Weights of a small GPT-style language model, trained from scratch on English Wikipedia.
Size: 9 layers, width 160, 2 heads of 64, MLP 640 GELU.
Each number is 128 + 24 x the weight over its row's rms, rounded and kept within 0 to 255. Layers, rows and columns count from 0. Numbers have three digits each. The size before them is the row's rms in percent of the matrix's.

# v: layer 6 attention value, 128x160, rms 0.171, rows 39-63, columns 80-159
# o: layer 6 attention output (transposed), 128x160, rms 0.333, rows 39-63, columns 80-159
# q: layer 6 attention query, 128x160, rms 0.142, rows 64-120, columns 80-159
# k: layer 6 attention key, 128x160, rms 0.149, rows 64-119, columns 80-159
v39 106:119118122105099148141092100117117143138134114148155109164111177124131099117132093157125112170094162120104131107092149147092119134136152092149158164155120087158125146119135098116114143138111140124150094130103088158126155095110101148158113090
o39 105:132120146165143119167130144111137128094115145115097099117115100125133136133114143137139177133124091126109088182113135091117117107138108133128132144119155173135121116133135132161163129126136103120136149115141191111099122104156140109088175102
v40 115:124128157101134172112128121096114136080116132110087117130147140150128104147141160153124145139149159108146111151129144118086111111145133165157087155126114127121146092127156100146136121112135117098123096141141148149146153164107074169137138118
o40 101:150133152141154098139132112128110127149147117095121117141091144141135150081157126143091134099148109184107125138100138116124130137134111144074145137113154150136118164072125158100114138157144099143115122077113067102153130141114120092115121116
v41 101:174100103121117122150103128126144128130126118125091156119146165140154137105122132089128154089106127157121137164111156131126153107111076136124123147079158093148106119183104118109116078157122139136138153139112136125124151080130174137155147159
o41 106:108116119098119170096100111129098133155139139148136135142167119125112156160119123182131150117125137140127135057096111120132082140099083142103148097095136121083147143121106124157150165117121122151171143123144141127108121119110142111078152090
v42 105:153098082118116105115126142120127116124102165108169166137102143086119154148110127165187146123122116138170111147120111125143111117133087093159118128148174124131119134105139107157128138096101157106117113108154142105116096156117132133105147145
o42 099:101107133115135140141161118138139148171110160103112098073119133170175170157103112087112153160108117168111133143116151121127149168133138147117128125130109143100159152164109122143137126057127162118124139171168089159153141083128136111152115108
v43 111:101115143110135121115200184098153145116160103095130128100143151129138156154106086163138123119104151078117113122126094108124146128123138112108126092110113162127098110121127028129119159142107146143118118116127144108117204116111106151119150137
o43 109:134129131165149110183119119121118149108161145128133124117168123150143191095123106137125161120173125111191131136096111120107147119158181132167125160162158130089148147132110120148148108124120114154093128117130151148124085161118134121120086099
v44 109:153114130135137147131149101101153133114098198162151112101132125102108108148145113092145160104108144103137104155142114146103094110131109152118131101155151132091145131103125100123160102143150176116122138129150119176102134140150111118152123145
o44 109:091112106148141115110128173129153110125181112077103129143136084153114135126077146142144107156141126139124211083159139112131145144133121133138120129149140150128138107133123142091052108098120095140148158129119128100119083125094107151140143130
v45 105:135145133144115158165152098179096126124137120096114136116133126097069141169134102097115106169095133120135148100163124151146131102145152089099125109107128164090093124146134121159139068131117120081139159102159128120140121106112121109149133136
o45 097:105092089120117157140121127094148131084140162109129165157157110138148130120111144158153118134132142134138125119101150112099162182114104178140108128136165116134120070130138122101127122115193106183102119119119169108165151142101122170144105152
v46 099:200106134111145156112084159122122133161139142112103111095125094164131145135154123149151123122155130156163118096106122132134156145142132184116088115116121129168099186073109141134102108135142119089140145158146106121140145167101133147131158159
o46 103:084105152157139134146123123126145081107124147149131135125084135096108115146164176137128131111056134141126138106125101112120143109106181113116137136184149111105104100158175186131103145105124123142137085082109102117131091080126135151117106097
v47 114:159154111118134148153123151138159127152105164105111149141123114130139133196156175119129145140116139134102154092140101131112125154194124103151128091124140139142132137092121065118080139119134140106100110128136166130118079090130130090125139122
o47 113:101111158139153139125104159132094088126102107142176101104138110161120130109086135140117101101123083100145151164139116109116101120074168117125177167136193111089107167149135153129130104124093156167118096129143133165146115117172152154091123155
v48 124:090112151158140134139084096182162168153124145094139148130140124103111162108125132140139165136111120105107144075123120169132120115153093163107179107166118171122160116100152134159098115152143119127093155086140120132115137118134146154083149123
o48 115:132121108108144100144149167128097069103107173088151147151110132115151109138132115122100129095139127138122128172161098125138154116150063142195139124160162072135110149156095100129138162101142050153109142162139125113136149153127163166117156114
v49 107:164143138136080158119153130132149105097117137117119167121180131117093131107127134145157121104166130131164117143178088088149136148126112140117105128157084139127138131118145117149128124162118152106140096136079178089099071148118135139108158097
o49 108:113132109138134116166127100133114128145172112134107150093104121099122112154123118109142106115080099192129123135118143119101124109111179116141155124148128130079127124166147144130102144100142078109153164121116107130166194117153135161173151103
v50 107:136150070140150111162120069116157082139126095143124091105164085117110121123136146154129133151117104095116123131136143149136160102107182142085127133096132146131128126119161096138123125131104148066103143179131137157157126125101127132116163177
o50 105:131102125138105116102114127120119164120137136123193162165111141116114124114136133105143162146157108115138099091105161120164094132123081149159099124129115107150070087100101160131125090152166105100150142112093132150122098135156117161096108123
v51 118:159122123137142146110148152114113101107118173127156103113105097140123118123126116125185095104142094149118105181131139171138093115102112081138139153112165127113142113124123133147117123106118155152067152104170103123096134154110094065119140133
o51 118:109146155131118149121137084132152160154139138139108115109145126164159123116110106127072132152116142114111127116148120164102158125158185157130103131154108116146129149150141120154118109102127094065169133118134106140118128087104122146183112118
v52 104:111192106144120112124138159136102107123122117083110104174140134134114086151092078144139134102161099118076104137101121131138100140123139148124156120142127124123099128172123119145139111110140148106097132108120120115117155140119109117124117150
o52 098:119115108135132145108187115147087146118151133168155128104101120130127148095116142121126122157159133115169130116137107160110189139141007145097107166134129121100148131108137098142122159138140118148159116148112153119157099136164108109158126128
v53 105:148136098118116095136080113092151134176136096096153125147106157143150156140153120138136149125131087092145158141115151119134131118101131179099127148153133128140137127131146118140125121078123135123130118121111080081125145143112119127118124093
o53 101:125127137128173111188130138162074090099154156162089097129110125119108122135145118129103140131096109117121071123127148157095155148150093129099138128141099126116133101136083119102108164128107141132152120158111132160120116129181128116082099130
v54 107:116112147162134112123125098108116109113161143090097143099133125150115172119097084122158111132132142081147129150120112093142137118118150145126134154129125110115139140085132099107138175139131145087088148095117159114118141141107095122143078146
o54 103:165120119163140142076142155150137109139102153141130157142133160096164164102149128135068169106124125144131152145162149091142118127120129119133108127098150162137116090149135149133115154094121140133123152104130141151143127117111109132105122101
v55 114:159142144131114105127127158136126114134138088122148163147113142087133123127158153144101166123125105113133129131141111129132116129133131112087132116148114158164123102161119090151117124128121075104132092126084115105116183181111177090080132132
o55 111:135158115106107119149151099164124134121124172136135143113138160165132152108099137122147115153158132132152120113124128160075162110133075144134107143142136106088097152112117118128093099142141119146143167120115128182144120107132102157143156130
v56 102:156145093119132154135145106076093126134150105091121133136108138106123111125082146130137099126151144129119107123100146146171080108135145081092152120157161130149122125142180155127174164169104128138139192106133145149118118150141114126155139142
o56 104:096107123164096116156126114126122107123098115154130129118144163146156139112121135080137130151158119106097146124125139126141124160126139135134163147132133165109090123120082102119125083078127093100157121105119150057139124146101099107090149131
v57 104:124147106109127095125160122078169150127101122130109179140145127151130139154157136155120051121141170166158131126129106133135079173108119125164158149149156156152099133072059116153112137121156129141139161118108165147159137154166112147125091114
o57 097:084149110086110106147087132163103161121137115164156106142104098127113110109091137104099192108173131098119161084138166124112117117116156128116088139099156134154137142135145126106124111098064121143123115156144125072110132138120152129116116182
v58 104:090123122156092155109115137125175115133149086112119125071131146105120154099168157121118120138128137136103134163069129128108135152112154115090125121123130144129146134148112135142176140171140110106116159116112134140125151130164137164137144152
o58 105:145107147116097068193100123172107153146151166111119154172141120149116156125112080148134137084136116099163085090160093098158153136140108156157140127106114110131138119120084156102117171108144143138088129127112124127131099135056149091126109155
v59 117:093088140083136083135149138119142105093156154155082149112176101094137152124128100139106150105158110118108134119159118191140157126090099146137114132151106111148138138112139146103101126120145161127113116164092142150116113101114129134140122127
o59 112:131117105135113113090132139131137134139110100113170121138116141144071066158142153148124103135145104150149091137115157114133122110151153111111159151108087150140143112102149122144182129160109100159157132154114163098136123117160172099192134122
v60 102:126152135143131136146126138128123104105155121127089109145124122132149111154114133109153109145128085119118101124121133122093126144103152149136113207150149178110126140116145132152150169150131155104101106149143118103147084117136149114142149133
o60 097:121095141104129097086137152154146151123103155134124125136121166137125125096104110108124161135139133142143107150116119136124128067136157143116161081129127126122160131093118127087103141133123122117175146108150157139094116117154126097142117160
v61 106:130116088108134092111181123162173104146131091142124118130099159147095150148175096147130133149135147117151098080126147101126129129098132149113146119169114111111144090096162138120143134127161143139143140140114133088147101101149146126124124114
o61 091:096114135089146160141087095155145115113131127113145126184111083090144090142122152152099103093130106132110168117109120101206139089122097142125101110137148102103136120142108118110102156139081146138150111151110168110156142122129154137144117108
v62 104:100159114138170165114125173116121143144120120133137127142122147101117159126157148112126136115169139129143125108112165112134172131085154125094115113135141150081115129156131081118129118155108129127128133168095138163099116105100139112127172102
o62 105:143075142113135121127123116117143127133161125133155100148130119121131102097091114112173074106136121145094119106101093140109178133143181128101139092149115121084109154093129140115123114115156132119154132090122161100138093166143157123090111115
v63 118:117142123133118146154132161129114104165125133077131084139085080166134154117100122128107153093166083099144095111110146111149106143156080116124116141146131133176148083152139162156144135120135129117114152153094120113121148122127116090098147159
o63 120:122120124099138154131136139141147150094116141143122140121124179085144126119130144133122143142113160124118143112113125149146136115143061146171150136146095127134128164129171118118121176101073119125156108144120119126123123131124133102089116120
q64 071:130174139099131147085141155141114151131124106132090079122100095105132070114124124146098139083117095147141152146137141148144139126132165074098139170083156111094102128127114116114119110153118122124110159153129149162133140113138109154116138120
k64 066:160146094073116110090085105079129131111074136116160089130158121137145121133145111103075088166144165120089165122138131128167136142118113165203118119111137114127123123143150089157142156152102113116129137128157162150094100086103116116134115121
q65 088:117107117113134126130101132082166130129113109149132124114180157127145177102072079134130126142137123147090090127097103112145130142169085144151117107131135149144129126117178098130200075105122118092118120161134166140100146140128114114156144127
k65 090:148148137151128182150119112128156108110133135147134123140136143144080120110137096085115094100149098132127134150176172166134152123125115145105124151048101142107074147145105184147132099137109131172158137128116098155139145112101162084120117091
q66 091:136103146177164127122155087139141150095137141129176132131097117110145106108166162126109145157124181085125140132109128127140177147066179136143125133116108114139130148130103095161071180146123105115096122147157126150154104131173119156090093151
k66 099:088158153110114158158076171140123132154124102173087103122139110110139099126115152137153120127164123124152120127107127122160141119190131103130121071128135129125129108151132140057146085125153155099145111104127105131090121146139112110151107152
q67 095:151161095125095166101138141148167114116116134115104123107115123149127132146124129183103157133110125109142123137122142158134138156066132146140177118094105119088119155102122120183096193105148115160137123158158099145167112112167179124110130118
k67 097:125139112118091104112153121132138102143135132164114185147170138115124145133181105126082158140106129139094153103047123136123118108125113151189117124167110087132127104150153081135111114122110140082154145121123158122127127105134128112194128157
q68 083:139161141181142153159161120160142099106129147080131136170105115125136111160164118125115152111142159097140167139151096167126128107094124126122182188099123139098128080119097137151080168152126146129137103148116101146114123132158110131079133117
k68 087:145136156137120093107151164110123153162135135130145118136115121087124107115149122181116106098151118134104137157124171145107112128152146136114140102102110154137133122133164094136086135121167115100115159142161118160184129127132109123172136130
q69 081:170082171095135171141121125129161136098135116153161154136121124125096147083106164088159169123136159133135104142101105141134129102157093137143094129093153115113146112088142125105103107148144152110144119140119126146078146119157129109160102118
k69 101:125122064146147099130070170185134164138109134103125091077113114133148129167160110133129108171122126101082103141144141150112145128111131153125103125139143120156127118111105149141158164122153111158125155128118113135157106145121136142085084144
q70 097:173149143113090128092139128138151154159091136117120092162178144161117121145108147148142133127203130156101157177150149136106137169115107154125152114143145115114136080125111140139144127111162125164104120142106138112150131119181153112115108108
k70 092:132154139146124140132192142129133130127124118118117158155130117109124154102102099185157117114105126180102149066146126153107097123100164126141145107098152176113114122132155123164163159102150065109091129150145117141119107111136114115147153117
q71 087:106130081142124108114090125124143122151172099141120130146172122127135136118126125103148141150137118119141109114101144093141128167169072144165080102149147148162120169136096134108145077106109125122132144118117119106076114142151181093151122144
k71 087:150121099128169118149167125095126100108100141122140118110102133126121138112149081125106116171168154129140165115156105091099110119137123126107156166195099160122099116120138156135125177172131127142144123130113122156147122118126141141084095112
q72 092:133128110100097163101095176147122128130091084166113096142149171143139135157095108143133126165094136146133163113159102162133136103124107140105152103086103113160120154140147081129160111135137146124133145132136145092153111118123135071129132115
k72 088:169119190116108123115108077118089153121081093143102150145105126127063184112131123140145130119155155120132117118182089123136123107138134096104103152145108131100106157143154147143110134101161088118133131078141100107122136127177136131121149109
q73 097:148155126132105123108114141132102152150085151083134094108151102150085193103153127148107122155166091131128127147162152081128140173113129137133152131130189143143114127132144177098143179122113126107083106128181113098149156177104162163097091086
k73 094:135133137127130176123136188118146092106083147148122115181095165099120148113111101102109126126125135127143141156132136090126110102128092095117124102161170145180146141147147153119112129096134112136152167125113148120108132111117107134189094171
q74 087:133091087138131075116136133080173180162116140112110113151127119155149102118118125145115159096108099123203102143099142120131119122175126099119128119145131155124167175068174116161142123134112139097107125102136141135125136053121102158144153127
k74 095:120154083105128097125079084170130185114137094129129128138097094139081137076160131125104121132170122181138150138148163147121151152140090116120129092136128122124106115126122131176116107111119112109100146140129118098124152120137147119123115134
q75 093:078145134123107130153168094131132135140155097156125179126139080109118093115136124095119088093149128136118181134084167145149098105107096136157127126111120151103153152128152151151076174120122121112154149121147109128091106103173117104153127139
k75 109:148170136116166135145128153146120119127112154087153084138114150131105139162154111120074130151161118136119143116135118080168155112139116114129082166130087122158137091106129123144126155129135121111113116102077155111110118184071136144092138130
q76 098:062133163071104154152123115149096184139130107174173129116113112147131136127135109122107127129144111116093124133095103114135132147161093107102111118114108165143112121144122137135175093102130145127127079127191110163119134127130078096154117095
k76 113:096153123120165143148112100111140069129102153128139122120104122137104119128153163076101139136123122126088073175137094101188149132141125160145126153125136131142092147133135152095128145099110100126130132133154137131134134139101159141072134132
q77 104:098109103133139115137111167150179117164086151166124123130175131126150101110125109107093144141140127137143095124107111117151112107126062150137122139157153127160148103146116108110097069131104159113123125105135157157125127108097176097146118123
k77 101:164100157127115140146106096155202120114120122119122139128128115164143143086117164125110135121135149129147111083124101161145108123126135089077169146112141138114110103125142144157107155109114205183133163118125169102128118097143196078129163128
q78 094:169152145083106175092171100118141137152155114133083118152164135167142145151132144144082119120104133062096101147125154124119102103073068132151119163154122140140095145131140167127115159100130118133122129142123132107093117146104152144144122127
k78 104:127181116124100127152119105131143118111113178126150109134086132122089146122102139084102157128085120177106104122161138114149131126142105121160111133124153111170104148163151122122088147121091147126128096126092141095109137140107116132105172130
q79 095:148123137100142112119139137125137144134157136125114157126164108102141109125142118134127107117130186159137113139124110135126143124152201088139120129164146172098094118120081130062170088129152118122108139101131095101154128140099121119091126154
k79 109:136109115122156082149174190069136140095084097108137141142141116102108102139103098170145124127136110121147197119133117153112136123114121136144140117134122129108171121106138090138127118149147146129112102144131125151098141175155123166116131155
q80 086:102101145151075145112148155119126133092115137123122098159114138133134136133115136155113133153164127116133124129066126086132154145113112171161135123089127126118090131118102149191109152140174165143133103131094123143123124140152141127163135109
k80 091:099093100179162099147129104108093136107139120154169101109143162150143188086129148170131132112196117126130166099134062114147095104077078108107101130118164160135094086153133122125102155129150105138165167121106123150144155130135120143133098143
q81 102:124127116143075127131124120124143183104140089095145151108128084094090136146103169118105082095123182111145129133161122140153111139138107122141124097108102112110134142122152099111154134155171092134104136086119181143127129136148148139115150129
k81 089:167113110065117146089097157079114134110106141152129135130127143109133079134113164134113133124118106152131112116148127103155139121154107175139141130160133142108128141129073138080124108092104151142115130129129179148134097162132111153110130113
q82 098:141148111149123121115154153092137109095147135153119123180117101101145114163172157132118116148147152099127115142149166138109173116101145127139142140151141152115098129144103150120106100172115138136166103135120122149140125138174139146114093094
k82 106:131086106156148043126149161172141142133134088152097148126113092125147126105167140149133106164156137150118169112105076144100082090166137132132133090151155139132175125154137129160125159112158148113099169106116160110112134116138104083120128148
q83 099:142142143122134100114133157153102129133101178088143121137156144131152082111146133126110108144126103120109111154157092141125108131141225127076197121126151129176181094133130129102135121096175153143127120111136136105124163110090110122110158124
k83 115:124117108105118107156175154118096080110130115159154133140153137085115140121150094101144118098094156111113132145097080161105155117109197125128153156121107128154158147146111096135071103116122131080140121112146141135124124152142139123170180132
q84 100:109133130153123146147169106184112071116086138158151092149089119099108122115150151126130125080112122121095171175165141155145137086093129091129159139126146089168112121128118158121146169099117113117143131105150144146125121182127133121186138139
k84 093:140168149105166097119142151142108109128138104149100104121139119135150129100140134084102149152153129117126139129139107104102125117120033161117171135135118161137098149172107121114106146117158133158173153099152125143160135105121131108139134125
q85 099:093144143128142130174110110135145146142164143095091162147085110159142111109155137082119110162172175103112101132079113140124134134150163140104145146141137128104116064176114102118093130110125145113113103124123095127111160160129120124125081098
k85 101:158113076180121124111189101127150137128144115175173127105132200107089102108100135153151119115125146087110143088126118158114135144130076121102156138101090119124156133119128143146108115127141105139155112148094159146138121103139093161167111121
q86 100:097136136160088178129140098105132108092153123174122096137110123105064125126133097134140129080123179118093124120081077124095084138141141134106120071168172139158137147128113112124110138131125147143187130144126135154143145095137128094134140144
k86 098:147140135121148142095098105140119125172122136128104115116120119154155109131130114130127149151092089148090129131073131132175123163154144131147097119112146121141096129137173087096095118101146160160148107138084094120135130161111093105115137111
q87 098:144137110116146110126122095128074152096144111111094146121147162099170124127120087121166127102155103109117100144103151126105150130118042105122129142147123115125095166147137152152145113135129132141125112103105146119072161111148120135125137094
k87 098:124169085125127135120125124135111117138117132145137122145088122163165096120112157170124168108116138173127126133157205125130143111150057134114133134132144112098112115108123141097115150141105146098101135094154141127123091192082105151138174118
q88 100:089112104131133125127114125063123188155140075095177122144078104138124107134170136130139166119093120128161162098130099156164165163141202102100166131154132103146137084125098150122158108147144153098105134156103133128108134141150137155120141109
k88 095:106125108150126144145188139147137102134100123136139141148140106116089108128124108145111111108068123138123139145105140095072105129086151130137140125165081122137097108106134124156146139109166111153171121083092104119129105160102136097140092119
q89 101:143147154154165101126129110106145179152137150132124121131123132138137071147090096120159128113130093124137079121154109092105157095154181164099123154107113170094103091121133143087102112175148076154127151105120149093125157120103092145160121198
k89 102:170132130160120126166144126092109124153178096150152128172132159110113122121137140171132124141113149163089140126113136143128125144103080114169117117122120124124159134147166110123113103137158100108066106132078152124099083150149114135133149144
q90 093:108108149135105134118177115111131120140106112126134165156116118165154116172132116127150119125119121114119108167098178123096131109114132124132157164117115090145124135115117094131150131115140151152101127151144169125119118137167136095121125168
k90 092:117148116096135101128102082143119112166125128108084114169109124157128102101113120157105149147135131102150137099122155156143075151133093133133097168152103174121132114088117144122126097128126130141159098150138107131123167119131134095112101108
q91 107:138157141159123127110122148149097137169101160117127098131144125108133122127164140144119147115121106157157092153100168124081153110146124169143157158124159122146165128110102103130102079101159147111161122090156144126163101147143101084090106132
k91 101:144099100125146095169134128123123156089118061127142105102124142176131142121142108145148123146119197139115158124132085155155110105144071134124147082108120144126175120088163117152125151138110144137113148108121134159103139131172156149136114113
q92 094:101077106095121143176147149160110153108096151124142108137159158129140139125085113186121123092136141090112134122157101124069143173140140129148089140135148126153119132110174117154137130147137077123138102154085130185115137126133126123152117175
k92 084:117135123131132128108096130118158113159151148155096109122110138107127123148108126123145090063116112147107149149150126147153122137142087124161112125114175148151128114154105113070155152138088104182165144113139130165118150103161100166097120127
q93 097:095109137127120096153123145133152097122163122122112110129121106107160133111187158107109078153122122114104119150153137140113212093169161139141129144144110119150119120135125147124155094136160122112077113122176110089136131161139141176149153155
k93 093:082121143137088133145194132134121092136174096142161171153151122143123127117105119167137113100131137107135118079116129121090126129153146079120156158153144122171099103130142158169125121140131124140138154129153105147087137077137106122127169145
q94 096:116156143144081174116142111086160089069151126135119125101167160134108124128140134113146108132089123133089085134143159117169098103143154077101118146134156147139170147097127129110136144177110126104139150113104146122147151137131133122116137097
k94 095:133107159129121129108122154134172147098123106162130134149157098122157128113124159143107131145132130126126135115168137121128152095102158138129142118142103162109119126145138121102136135176134170104086088097112131152181120153103087130100087100
q95 098:150161120130174118118138140121116121129107118148124139144126108125144147125110160113132125113114115106148145126111062132167105149149147139134142130141127148164136141114130150165177133140072129141151142090145097133146147120145078113101147136
k95 093:163147129123127169145122140108129129140165124174104121139160137123101079145111108137133074137113155120125121102160126104122106148130177120156138121108102119147111110100123139112137112175148128119157147168111136120147129149174143143130091153
q96 108:138117155176178153135171089139125141133143156099116139134075115115099116157160145131106121117157135098128140163123141128099138105087175130135142156103114116129085131139096131140090221152126153128132105097150115123148126155133154123089086144
k96 086:104146163161118112144147174149119091136148113193131165137104097131144131152090165135124140092114110183136129142093145146133117130101141112088107108086133111129155108115145123110141080113146122099117125114108137111121133174159104118172129161
q97 075:152148099103093134144126170088147106152103109144134114135143134131110093117119128136083118119122103127153119116153133152180101084169123107124062141129133139134112096102114128097143067151095184139113166144102131114142107147131124130133156144
k97 097:171159110074184171133079119123161083140132134130103113079140161120145113159135136119101124131141127110123118125108111116145131132113126122150136093151138164158105126130122139087152150149110160130159115126131131173124139103122174160126085172
q98 091:158138114132123137137162122128170127132095108156117142167151143132153150130131135118112133120125166124136117124146149133092133153130139176141145166103124150108137184095112124166132159104123064084113100103146149106147115135150127109120080114
k98 087:102107164159151101145117104110120121139106094135124070115091113148115101155158106125169125132141139162117119135093090141159158112078155131136149170146151154124152132099146110141143163172130132086129132088146110105117126143159134124136123170
q99 077:138132154141145154169135109122157111146134126089119086118159141102086170161082108156149124136106149134080155151125067126061105104140132111122141105114119179111138131139121125154172140144164079153125114136125135128120104116170098129134159147
k99 090:095165146109129165127121125170097112115127102168079147118131081124111130102129146153155099112110112116171091116120115127144081124108103117133142159113170131169118162142137145114136126123145100094114124082115171126109121112167160096145144152
q100 071:133098171135158138134138095140141134133119141123119102140085141105120114158119143121141136168127173102105124090107089143112120117101137126128095111133088105110173165120137139108110177137159136153116143109148099133128109158132103137103101137
k100 081:125140114151142133124123124105099146098122092132100093116103150082174086151102140082138121113091126112133088144134185132135150125131146104131162153143155115154137067117117123101151116212147101089136128113139171120132147138141117117166109139
q101 097:138152123125142109119158101130129136152125174113130160134124093093134161154159123115116127133107105103135141121125150152149131167112173125140088142125148133131090128100136149069122195140085106138134149170140135148137151139082118154122145114
k101 094:110146111096171123113123146106129125122129130106134150103131133153150089143119137137100114089087193121129159109111128115122111127172155135144134115092140138117150118138146087151110139130128162110122105177119123122119149171140123094140137120
q102 089:136125088101164106116130132139111148139129100111131124161149133172089126146114090111133121153099121121169161119159058137124101134147077138115167133116110162138133117132123103120152104086131112096137142103094097117108116108102146167152165126
k102 098:107123121176128118100137134130162162090156156140161135114100114135101158122093139105115127072159115109141121122150166143105147152131120125155098121111119130088095136131133155153093087116141100106100147149129164124143095115096101100107148109
q103 074:096101117149154137106163111079108142118078140094174111088102125160129116104101153191118116109131147102158148108090091117087144122116143151109147114134144131097145133111143108151127152132123198152133129125140121163156099138132107084123144109
k103 088:106149115086088148134102158106109120172141128114121109135153146144132133093173102092108113135110139142088105144092134114133128142175072108155115110134133136139150094156138148124098093158140159151129128107094110090134161135158119149133106132
q104 093:121129135130145138174125128144112115145189087153107136122156135128175151105133118142095097109141102121088156137111109131156159074153090122110105137143142151132116124120115170131164086190143165084157114079128160117074132121116108129096128143
k104 108:137123160125161133106093145119174129115129182129152101112073114107145115123143106135104138127143122145123107160176099081151140118127162145127115131118127152103084108107141158101112132146151079174151166111121129115150124164106118122110128117
q105 100:138139147185123122113169161122125151141113142126142115133087104138156125136137141120103115110176100121131109162140110161112126143155120133112130164110142116117138114102094086127067184164123131119141119121107135143169091105184148124029098116
k105 098:105097142093101123120101116128170147175124133129140173143157135143165088131151112152092122149144159121089126159138113125164131126140157121139180125146144121134142122122149147137132141164105171084109151157154073129104125159115142114139099109
q106 094:136117165099150146078153104134113130125134168105175123138092124148134144134119145116143164118131136128117130138104101155115119141115149101141116123133121120129060105129106108143097114181101060127141172144122077153162125126167145164147125094
k106 100:124116129111103110155148139104162127110156108160135186123106109094117110139141116125113144163122160156147109151104160118106088121116097123138072137142104158124136104141157077116123098117191165133143129147145139085114111147141140111132107109
q107 087:114124170148156142157113132167127147128090158142137107130084124114158139170146140127119114150140147090109162155116110122140149151123126154052136126096098151077166133132099169154124154091141138148113149157137165143105098136158099172165063140
k107 088:119108113112100162124129139134160148079154100085106136119139126179121101064127092130134105136133143093124161155155141156139137120125112098161114129155121123134137133092100120159114144153123109113114129141172124098108120100148158113093092128
q108 101:157132158177135115197127106132107142102069131123146154144070119165107128124137116130122151107127176125114117147152111097114146120105099129071113120159079175111148126134123143126161152129108102152152122130127133209142133137119125165197115123
k108 103:139131184116170137155119111095138149124140138136138107137110112103137152107147146138098158140154093142113095099135122123152130124111133132125094108081145113127105108124112107080142101106169123138163198183140145038109124104084126119114149130
q109 091:092149120145125121151091125163096101130128123123144201101144130118147132118123112129127107119131163146146149132135091150135111108169101148127153179133090133131136087094122172121124097088084184101133107112095119135124118128126160144089101120
k109 101:136138162144144140112120104149162116114125136113131115142107128144140115143074131125124117112111099065087104137152130099113175106093115110154136148120100135063102097092156134134102168153128125142152142104121128154142084138123093097112135147
q110 086:133129154140138115151136139151137109132134108151140107138119131136102181081129116163132157170119130175143122110123134129131123121102146149145119107120140084098164110142140109100131103132115131124140129146139150128101129136135102142176079115
k110 096:128124123097121137111125154093119113132106115106073151115090132143082100122117125114131143107157120107168120179103141135163133124161102155153141124147136131161114109168124170121188136101108113142186118126134123155110120115164142126094104103
q111 102:144140126098093126113106098138108137176147077141172122153131124111104136161150145121134160150096157099144131124156160165126077147160114146158123152169109103130125147172117099125119099127115052172134159147083123119141102107115134116151132150
k111 102:135144175126111128164137135132139105106125141100129127135097142151125131038151153104160135118097105115110117085136168133120133123147116060098100157126126133149120136109130104116175147127142130126117133128142171085080111118173154129119146113
q112 089:109114119129128148151168095145123075109126151092116107092125098115093144167108108137140110116121138147108142151102131120114140125097182147175122136115139155132084158136119131133087115103128091143155185138151117122130105123125149165178127142
k112 094:158128123086153143095133143138137102140157161098088105120148109130112135159125173091101098163099104150154126136156130095105180164152075078121101106091145140133114146100118110102115174131138111144102097156118129174103133112105109116118149156
q113 092:098137161114115141136130104110110087094127144139115122123161160133116144068136088132085106135129136158157090123113147123130168088124168126146112103164110131125117163117140173180106117166115135126131109088133142135116124134124112086146111145
k113 095:132170154159120130134123177114117168165123139127114109116138110146134146176155100136132098167157123130105096095100126117142084154141114119089107166144115110121121114133125132098088135077107119126121132133156155102107132141163089132114148160
q114 092:131104119093108120082088103130131087133108117130111114168151147138159161139131125151097125145138092101141171121156130099194115131095175124167139136137136122170086102120116149132147077121119133123126131127114139133123163168111145114134095138
k114 093:134143133148124103130184136129129103150118133121075165113082127170104127151128112094109109118135131134109123171107100120129111157101178113128128142119137119176161129130159138098126136141121114129139143158130120098088149107079159086132135114
q115 101:103129134138141164142151181126123122108074103116149123126081137122123093157120153118122140177135142117107084137127143113130113132152198159160125173134106108102105140115146113135107108084143159125131123126076129129140089127159084126143150093
k115 103:103115139132101157159156123139097088128163097121114101128130128154084148147135177125138131114139119103077166159120088100129138126134139165078083141112117110118163119100122107103091144138158095131134174159132096132122122155147137099124130172
q116 094:097149135133151120142157109144123150120126152142158123145080111133116090128138151122113119096144089123117119137117113156102128107139164133088083133148086126093102152133188141121112128128069177129135119064116156095128132163114135141171112115
k116 099:156094083115148106095106157106131093141145094126159108086162154126106101145164076142127110117103135143149138103145119152127137143120151145131147089154109117144181102166096164106094105153115155111108118174158114126123153118147127161137154116
q117 097:128145099135180131150117126112157131105084089119102115103144154133114121138103104135165113124187167118142155126146118125116158129142139115123154113164140139083111122104113130135137147155177121164110088060096145107187117082161162106117140150
k117 098:147173118149123113122151118072093149141152130101107124118174126129156130113137133184090157157117170125161110101079111124104145142139124134158115128074112141116128102107138127098177099104091121135092115152118136149116083172118144170131111121
q118 102:117082161106110149122110132131141159183144189147124121160083103107108112114131127129138119140136138178162156132155188100155144130127129091069102140122114124139157169109143107126113140154145105136156136148135119111099098141146148105140123133
k118 090:139105144103097125118135091148124150124104108121156130128078110076171164099145102092108133124165130111142127131163143143123124124114132112138119123172122171089115115147142127092125147152156109149156169137130116127120150146160143122118116158
q119 099:103142133104208126154147135081074135136160125130130186109109101106148127099140089090098162125125180095122138099118139097119136192138189097129130138118130144100129125096107103123121156171113098120154114146143129111145124127130107133106130138
k119 097:124124179112121159108112134110156129145075130102150111122131108090111120115134109111145148132077149105139147155137120140114136136170133155125189105116085124103162111088133113141134139070149100126136144131120123110168106121192097102103150084
q120 098:136112113133114118141114091088083085153101079114137159135120175127106168143127124123114102136147140105121184141114137139182097092075098136102147108150102160155136140144131136137122151143130106137130115149116149113096138105102096148184146125